Part of a small language model's weights.
Size: 9 layers, width 128, MLP 320 SwiGLU, vocabulary 512, 1.68M parameters.
Architecture: RMSNorm before each block, rotary positions, no biases in attention or MLP, untied embeddings.
Training: a variant of Adam for these matrices, 6837 steps.
Each number is 50 + 10 x the weight over its row's rms, rounded and kept within 0 to 99. Layers, rows and columns count from 0. The size before them is the row's rms in percent of the matrix's.

# up: layer 3 MLP up, 320x128, rms 0.1, rows 6-22, columns 64-127
# down: layer 3 MLP down (transposed), 320x128, rms 0.116, rows 6-21, columns 64-127
# gate: layer 3 MLP gate, 320x128, rms 0.102, rows 7-22, columns 64-127
up6 104:41 47 52 34 70 60 41 52 29 44 64 41 63 50 41 51 54 73 60 65 34 50 46 59 54 46 56 56 48 49 52 36 34 67 54 48 47 57 52 58 41 42 49 55 43 61 47 42 45 44 30 44 29 54 41 44 36 58 45 56 53 44 45 61
down6 103:51 53 65 44 48 41 32 53 50 47 36 44 46 78 43 52 69 55 36 55 58 55 70 67 55 41 48 51 64 39 50 51 51 55 56 62 55 38 39 58 54 54 53 67 52 51 47 48 46 57 56 62 56 34 42 51 49 43 47 48 50 35 60 64
gate7 089:55 37 46 61 53 46 45 43 47 48 53 41 41 45 54 47 35 42 51 53 34 45 34 70 52 45 56 47 43 69 32 31 44 65 53 46 76 58 58 49 42 47 50 53 34 54 66 67 50 31 56 47 49 67 54 48 40 55 43 56 48 43 40 38
up7 085:48 55 47 67 55 60 53 50 62 48 41 55 58 50 52 39 61 50 41 53 60 59 56 50 37 47 55 60 59 53 47 52 50 32 35 49 59 47 52 30 48 61 34 54 46 43 46 40 45 53 37 60 37 43 50 52 61 45 46 66 63 54 33 40
down7 088:59 45 50 65 69 64 63 34 52 51 57 69 33 56 58 43 56 63 42 45 44 47 35 56 48 50 64 49 45 56 36 47 39 50 44 46 53 52 56 54 55 50 46 35 33 42 52 71 58 48 31 56 41 46 56 51 53 52 51 52 61 60 35 53
gate8 091:61 38 51 46 40 41 53 60 41 46 55 54 45 63 52 41 45 46 50 40 62 49 38 81 48 51 65 48 49 37 34 48 55 60 40 43 55 66 50 42 49 38 43 53 35 41 51 58 46 52 55 43 54 80 54 42 50 48 43 38 54 50 47 54
up8 095:73 48 56 41 43 58 59 58 39 46 48 60 25 57 63 52 48 52 43 46 53 69 44 53 36 46 35 48 46 35 52 40 45 63 53 62 56 46 46 45 76 47 37 52 39 49 63 51 40 68 55 50 59 50 52 40 38 31 56 33 37 42 51 51
down8 100:61 49 60 49 46 50 44 64 50 43 51 49 51 58 58 66 50 51 34 59 35 43 49 42 41 36 45 52 41 55 72 30 54 58 68 58 55 48 43 47 69 59 41 49 52 72 44 49 46 64 66 37 54 43 55 52 47 28 43 63 40 60 46 48
gate9 110:45 37 57 52 48 45 48 69 47 48 57 62 56 72 63 39 48 56 48 35 51 55 65 56 65 36 49 57 50 40 47 68 54 49 52 40 45 61 49 42 48 46 43 67 52 56 37 47 41 50 43 38 50 59 55 48 59 43 42 59 65 68 44 56
up9 107:46 46 45 47 41 61 59 46 52 47 53 37 53 50 50 52 53 47 55 41 53 58 43 50 48 33 52 52 63 39 61 46 34 67 47 60 42 41 50 45 58 71 36 45 44 43 54 41 48 38 68 50 41 37 54 47 60 59 46 72 57 44 47 46
down9 108:53 57 66 41 54 57 47 65 58 49 60 39 59 64 57 42 52 52 48 66 53 43 62 57 60 54 42 63 47 72 56 52 46 30 44 53 71 49 56 53 47 62 55 12 41 49 54 72 48 55 48 57 47 58 29 49 41 53 56 59 55 68 56 53
gate10 110:67 47 55 31 45 42 46 61 60 56 44 34 48 55 54 44 43 44 77 58 39 37 31 64 48 45 61 62 69 37 43 33 50 46 60 47 61 52 39 58 57 54 41 52 59 43 44 62 57 48 68 54 55 58 72 39 46 60 48 45 40 52 46 50
up10 099:34 61 55 42 61 44 49 47 56 53 48 69 47 39 74 45 45 36 45 64 46 64 49 38 52 55 49 43 40 54 66 49 38 56 37 43 36 39 56 47 49 54 58 49 41 61 51 64 59 52 50 51 56 56 53 50 58 56 63 33 51 54 45 47
down10 097:56 53 58 46 48 57 55 61 48 37 51 46 51 56 35 49 29 51 55 46 54 35 42 51 50 39 52 46 61 35 33 44 57 38 54 55 67 52 48 57 63 50 37 61 62 45 54 42 41 57 64 53 58 34 61 54 48 51 42 68 51 51 61 54
gate11 090:60 36 61 36 41 38 38 29 40 12 53 48 37 53 36 34 56 58 55 40 46 39 45 54 53 49 60 46 57 54 63 48 45 51 42 49 42 53 51 52 41 52 51 54 59 43 55 46 50 54 47 51 34 54 41 53 47 42 61 81 51 74 57 46
up11 091:50 45 31 51 31 43 44 23 42 38 50 47 51 49 40 55 68 43 38 40 74 48 46 65 43 66 42 56 52 68 53 38 40 51 53 55 69 50 52 50 49 50 67 60 48 32 48 32 52 42 55 63 44 48 45 46 29 54 61 42 55 54 54 44
down11 090:60 62 51 40 53 50 57 46 35 50 45 39 59 57 54 53 38 37 62 59 52 53 44 57 49 27 48 57 48 39 54 47 48 73 51 60 40 40 53 64 61 51 40 52 57 49 60 48 43 34 44 32 48 55 58 39 53 56 51 57 49 36 62 46
gate12 084:64 46 68 60 38 46 50 33 32 49 61 75 29 73 47 48 53 53 46 55 49 52 54 55 35 48 43 38 69 63 64 62 53 46 57 63 51 58 44 40 26 44 51 54 31 53 39 49 52 70 44 46 33 67 37 33 49 50 69 42 38 50 54 36
up12 087:64 38 29 33 58 54 45 67 67 48 31 55 52 43 48 59 46 33 45 43 53 61 51 40 57 66 56 53 33 54 45 44 65 55 39 46 55 43 55 54 60 54 51 53 56 58 50 47 55 34 51 53 57 38 44 79 62 56 33 60 63 46 44 46
down12 087:86 55 55 49 38 53 43 47 56 41 50 48 38 62 53 59 74 57 64 49 49 42 66 50 49 41 42 56 64 51 40 57 61 52 63 55 43 48 38 40 48 34 60 52 52 38 35 51 36 63 32 59 38 58 49 45 36 60 59 75 61 47 55 51
gate13 106:59 43 47 44 44 45 36 42 47 50 47 42 55 52 47 70 37 51 65 36 43 56 59 41 58 36 33 47 53 50 57 38 47 67 52 37 44 56 55 56 31 45 42 40 50 62 41 57 58 39 55 43 51 37 31 57 48 51 59 59 54 53 54 40
up13 099:57 38 66 46 57 54 40 48 36 43 55 48 55 54 46 53 56 58 51 38 26 59 44 52 59 63 36 52 41 57 68 58 58 48 49 30 63 58 59 47 40 38 55 35 59 50 18 42 52 57 36 40 53 47 52 44 44 40 55 48 42 55 54 51
down13 097:66 45 43 66 58 66 47 54 50 63 58 60 53 45 48 46 49 43 45 70 53 33 56 53 36 51 50 58 44 48 54 60 50 60 55 64 44 45 44 41 53 59 60 45 61 37 58 46 46 40 60 27 55 65 58 48 61 36 67 52 51 35 55 47
gate14 085:53 66 68 34 52 51 59 40 47 45 59 46 42 48 40 59 49 49 60 44 41 51 53 43 72 45 39 45 50 52 45 43 55 60 37 52 22 52 71 66 63 43 48 61 62 50 41 64 58 60 52 49 47 50 68 51 53 58 68 36 30 61 44 42
up14 093:37 44 55 56 48 41 47 57 52 43 59 37 59 46 49 59 59 46 60 48 33 48 51 18 56 51 57 51 49 48 62 51 29 63 77 57 54 41 47 49 45 53 42 47 49 61 51 35 38 47 45 56 44 34 52 48 52 49 61 49 42 45 47 52
down14 096:55 47 49 53 52 47 51 40 56 33 46 46 64 51 58 33 40 61 42 31 56 42 48 45 40 52 38 53 42 59 40 35 58 45 45 43 46 46 33 36 63 51 59 42 18 41 53 42 49 43 58 49 25 48 46 56 58 64 49 53 48 52 45 67
gate15 108:56 63 50 70 58 54 57 61 40 49 45 43 49 52 44 56 36 50 54 53 53 39 41 40 38 55 47 51 38 59 72 51 47 69 51 48 63 52 30 46 42 53 69 42 42 35 71 33 36 48 51 44 55 64 27 66 49 47 31 27 44 54 54 57
up15 104:46 49 67 53 60 29 47 55 57 71 67 50 53 51 54 62 65 49 55 51 45 68 50 61 55 39 53 30 54 50 62 60 55 50 50 42 46 57 48 29 46 54 43 50 51 69 53 30 39 51 52 68 48 47 31 57 62 47 43 67 71 48 52 66
down15 103:51 60 52 55 63 69 48 56 46 56 28 47 50 46 42 68 56 51 54 60 60 36 44 30 30 42 38 64 46 71 43 44 60 45 49 58 45 48 51 63 43 46 51 36 44 37 42 45 46 40 52 48 51 55 59 56 53 42 63 48 40 55 45 44
gate16 087:48 50 35 64 38 38 48 41 46 58 52 54 56 74 44 34 64 45 53 37 55 30 51 73 52 53 41 40 48 57 44 58 60 42 50 47 42 54 43 36 50 35 55 64 50 63 40 72 65 48 60 34 41 53 64 47 49 34 56 52 37 63 52 58
up16 096:54 59 56 49 29 38 66 40 53 56 55 49 46 67 54 44 65 64 52 50 56 46 56 47 37 47 33 48 48 32 52 65 43 25 56 58 50 38 39 51 65 67 42 52 61 58 61 47 53 56 60 54 50 40 44 48 38 31 61 47 41 56 64 59
down16 100:68 56 59 47 42 52 58 50 46 54 37 68 46 51 53 66 49 69 41 70 54 56 43 45 43 36 49 59 43 62 63 49 36 37 55 60 51 40 58 59 54 65 49 38 49 66 50 30 36 45 56 51 43 46 30 60 57 45 42 46 50 51 52 48
gate17 095:55 47 50 56 63 60 43 61 39 42 52 43 58 58 46 36 32 45 39 47 45 55 46 73 42 24 55 44 48 57 28 48 58 55 45 38 53 49 47 30 52 52 36 62 48 57 68 44 45 38 51 58 40 48 58 57 48 44 42 68 41 64 53 37
up17 086:46 49 39 55 63 55 52 53 55 57 52 61 49 41 72 39 51 39 47 52 58 56 38 49 69 49 67 63 50 47 67 44 58 44 46 45 59 59 59 66 32 61 50 50 37 42 44 50 42 46 72 43 42 58 56 70 48 60 29 34 58 50 32 58
down17 090:56 51 41 46 58 64 36 50 66 31 52 61 49 45 68 34 44 56 45 59 37 56 35 60 50 44 65 67 52 52 51 51 55 67 49 60 56 61 44 67 42 58 33 59 41 30 51 44 47 31 51 56 62 62 65 66 59 42 27 62 44 52 33 70
gate18 109:35 50 41 55 47 56 43 46 36 57 43 50 39 47 43 42 53 53 36 52 45 66 47 63 47 56 39 60 45 58 56 59 48 50 25 59 59 50 64 18 46 23 67 49 27 46 57 61 51 51 47 48 35 45 46 56 46 44 42 48 48 48 53 54
up18 107:30 30 42 44 33 47 41 45 58 59 46 59 44 61 50 55 46 51 40 41 73 55 39 70 37 78 47 42 65 44 41 38 43 59 56 54 39 54 49 23 51 59 42 49 31 53 53 46 59 52 63 61 58 51 67 32 58 32 43 48 57 55 59 27
down18 103:43 46 47 36 32 45 44 46 58 52 57 50 51 43 44 52 60 52 54 37 55 63 29 53 33 57 49 66 60 35 59 53 50 42 60 60 28 47 51 33 58 44 32 39 60 39 51 37 35 47 65 33 49 55 58 56 50 44 50 38 52 62 50 40
gate19 086:43 49 63 54 47 35 52 36 38 60 68 60 38 65 60 50 60 59 33 40 53 38 36 69 62 53 47 50 39 57 43 52 42 68 64 58 55 56 54 25 48 47 53 42 42 40 54 63 56 59 48 54 56 70 69 31 60 51 51 34 36 49 40 43
up19 089:52 63 56 52 34 47 48 40 41 56 61 43 43 63 44 39 62 65 36 54 37 42 50 77 43 50 52 36 52 55 46 49 49 67 57 60 39 53 49 37 35 54 48 36 49 59 52 59 52 59 54 62 58 58 67 46 46 37 66 51 32 47 41 53
down19 085:39 45 42 51 66 54 44 55 55 66 48 45 56 58 47 48 31 49 60 62 28 70 42 38 40 39 60 53 48 30 46 32 49 34 44 48 48 51 56 72 54 41 46 57 50 45 61 44 49 53 52 48 54 50 53 65 40 35 44 44 57 48 51 49
gate20 109:50 43 47 50 46 57 54 43 49 47 49 49 40 52 34 60 32 48 49 52 45 42 40 49 55 64 51 46 56 44 62 51 44 55 48 51 38 49 45 41 45 47 59 54 50 40 51 58 54 22 44 35 53 68 47 46 54 52 43 62 39 45 64 58
up20 106:29 57 56 63 47 40 43 57 58 58 39 47 67 38 50 60 31 36 44 53 56 41 43 48 41 53 66 52 34 44 67 54 55 50 58 55 58 56 50 55 49 56 65 49 60 71 57 39 42 46 64 62 62 57 57 54 53 61 44 42 60 50 55 63
down20 106:51 54 50 64 54 65 33 58 71 60 80 58 58 43 49 46 64 57 61 56 41 57 50 35 63 67 48 38 50 40 53 64 49 38 40 38 57 43 59 34 48 47 47 40 57 39 47 57 45 44 46 60 48 56 58 50 59 50 56 68 53 50 48 45
gate21 121:45 50 49 51 46 50 60 48 33 37 55 52 59 57 53 40 57 73 43 47 56 51 52 57 47 54 62 30 44 50 39 55 63 68 51 32 57 72 72 32 38 59 40 68 61 52 44 53 50 58 54 28 29 50 45 55 51 52 54 46 44 74 44 52
up21 109:50 35 49 37 57 58 48 50 56 57 50 57 58 59 45 46 43 66 54 58 49 57 56 58 42 58 38 32 62 35 42 62 64 42 29 41 53 37 42 44 38 42 49 36 42 59 52 43 54 44 43 52 32 45 59 49 51 42 38 53 35 53 57 53
down21 106:38 57 44 48 49 58 66 19 45 63 52 46 54 31 47 52 67 63 56 79 48 41 55 64 63 51 47 58 34 47 37 60 68 46 61 48 41 44 52 60 53 46 56 63 63 53 43 46 41 39 73 60 38 48 47 51 25 62 52 56 56 41 41 36
gate22 085:57 39 45 56 43 63 35 30 46 37 31 58 47 39 37 54 47 68 57 54 45 45 52 67 51 57 36 55 51 52 33 68 62 56 46 38 48 58 44 36 57 40 60 59 50 48 40 64 52 46 39 56 47 48 43 45 56 39 41 51 53 57 64 53
up22 097:47 60 57 29 35 58 52 51 39 53 50 48 40 46 53 40 47 68 40 48 44 69 62 39 49 60 36 59 47 40 48 52 65 59 57 43 48 33 59 49 67 52 44 49 61 42 63 63 43 65 37 65 46 36 47 37 42 51 77 41 52 63 60 66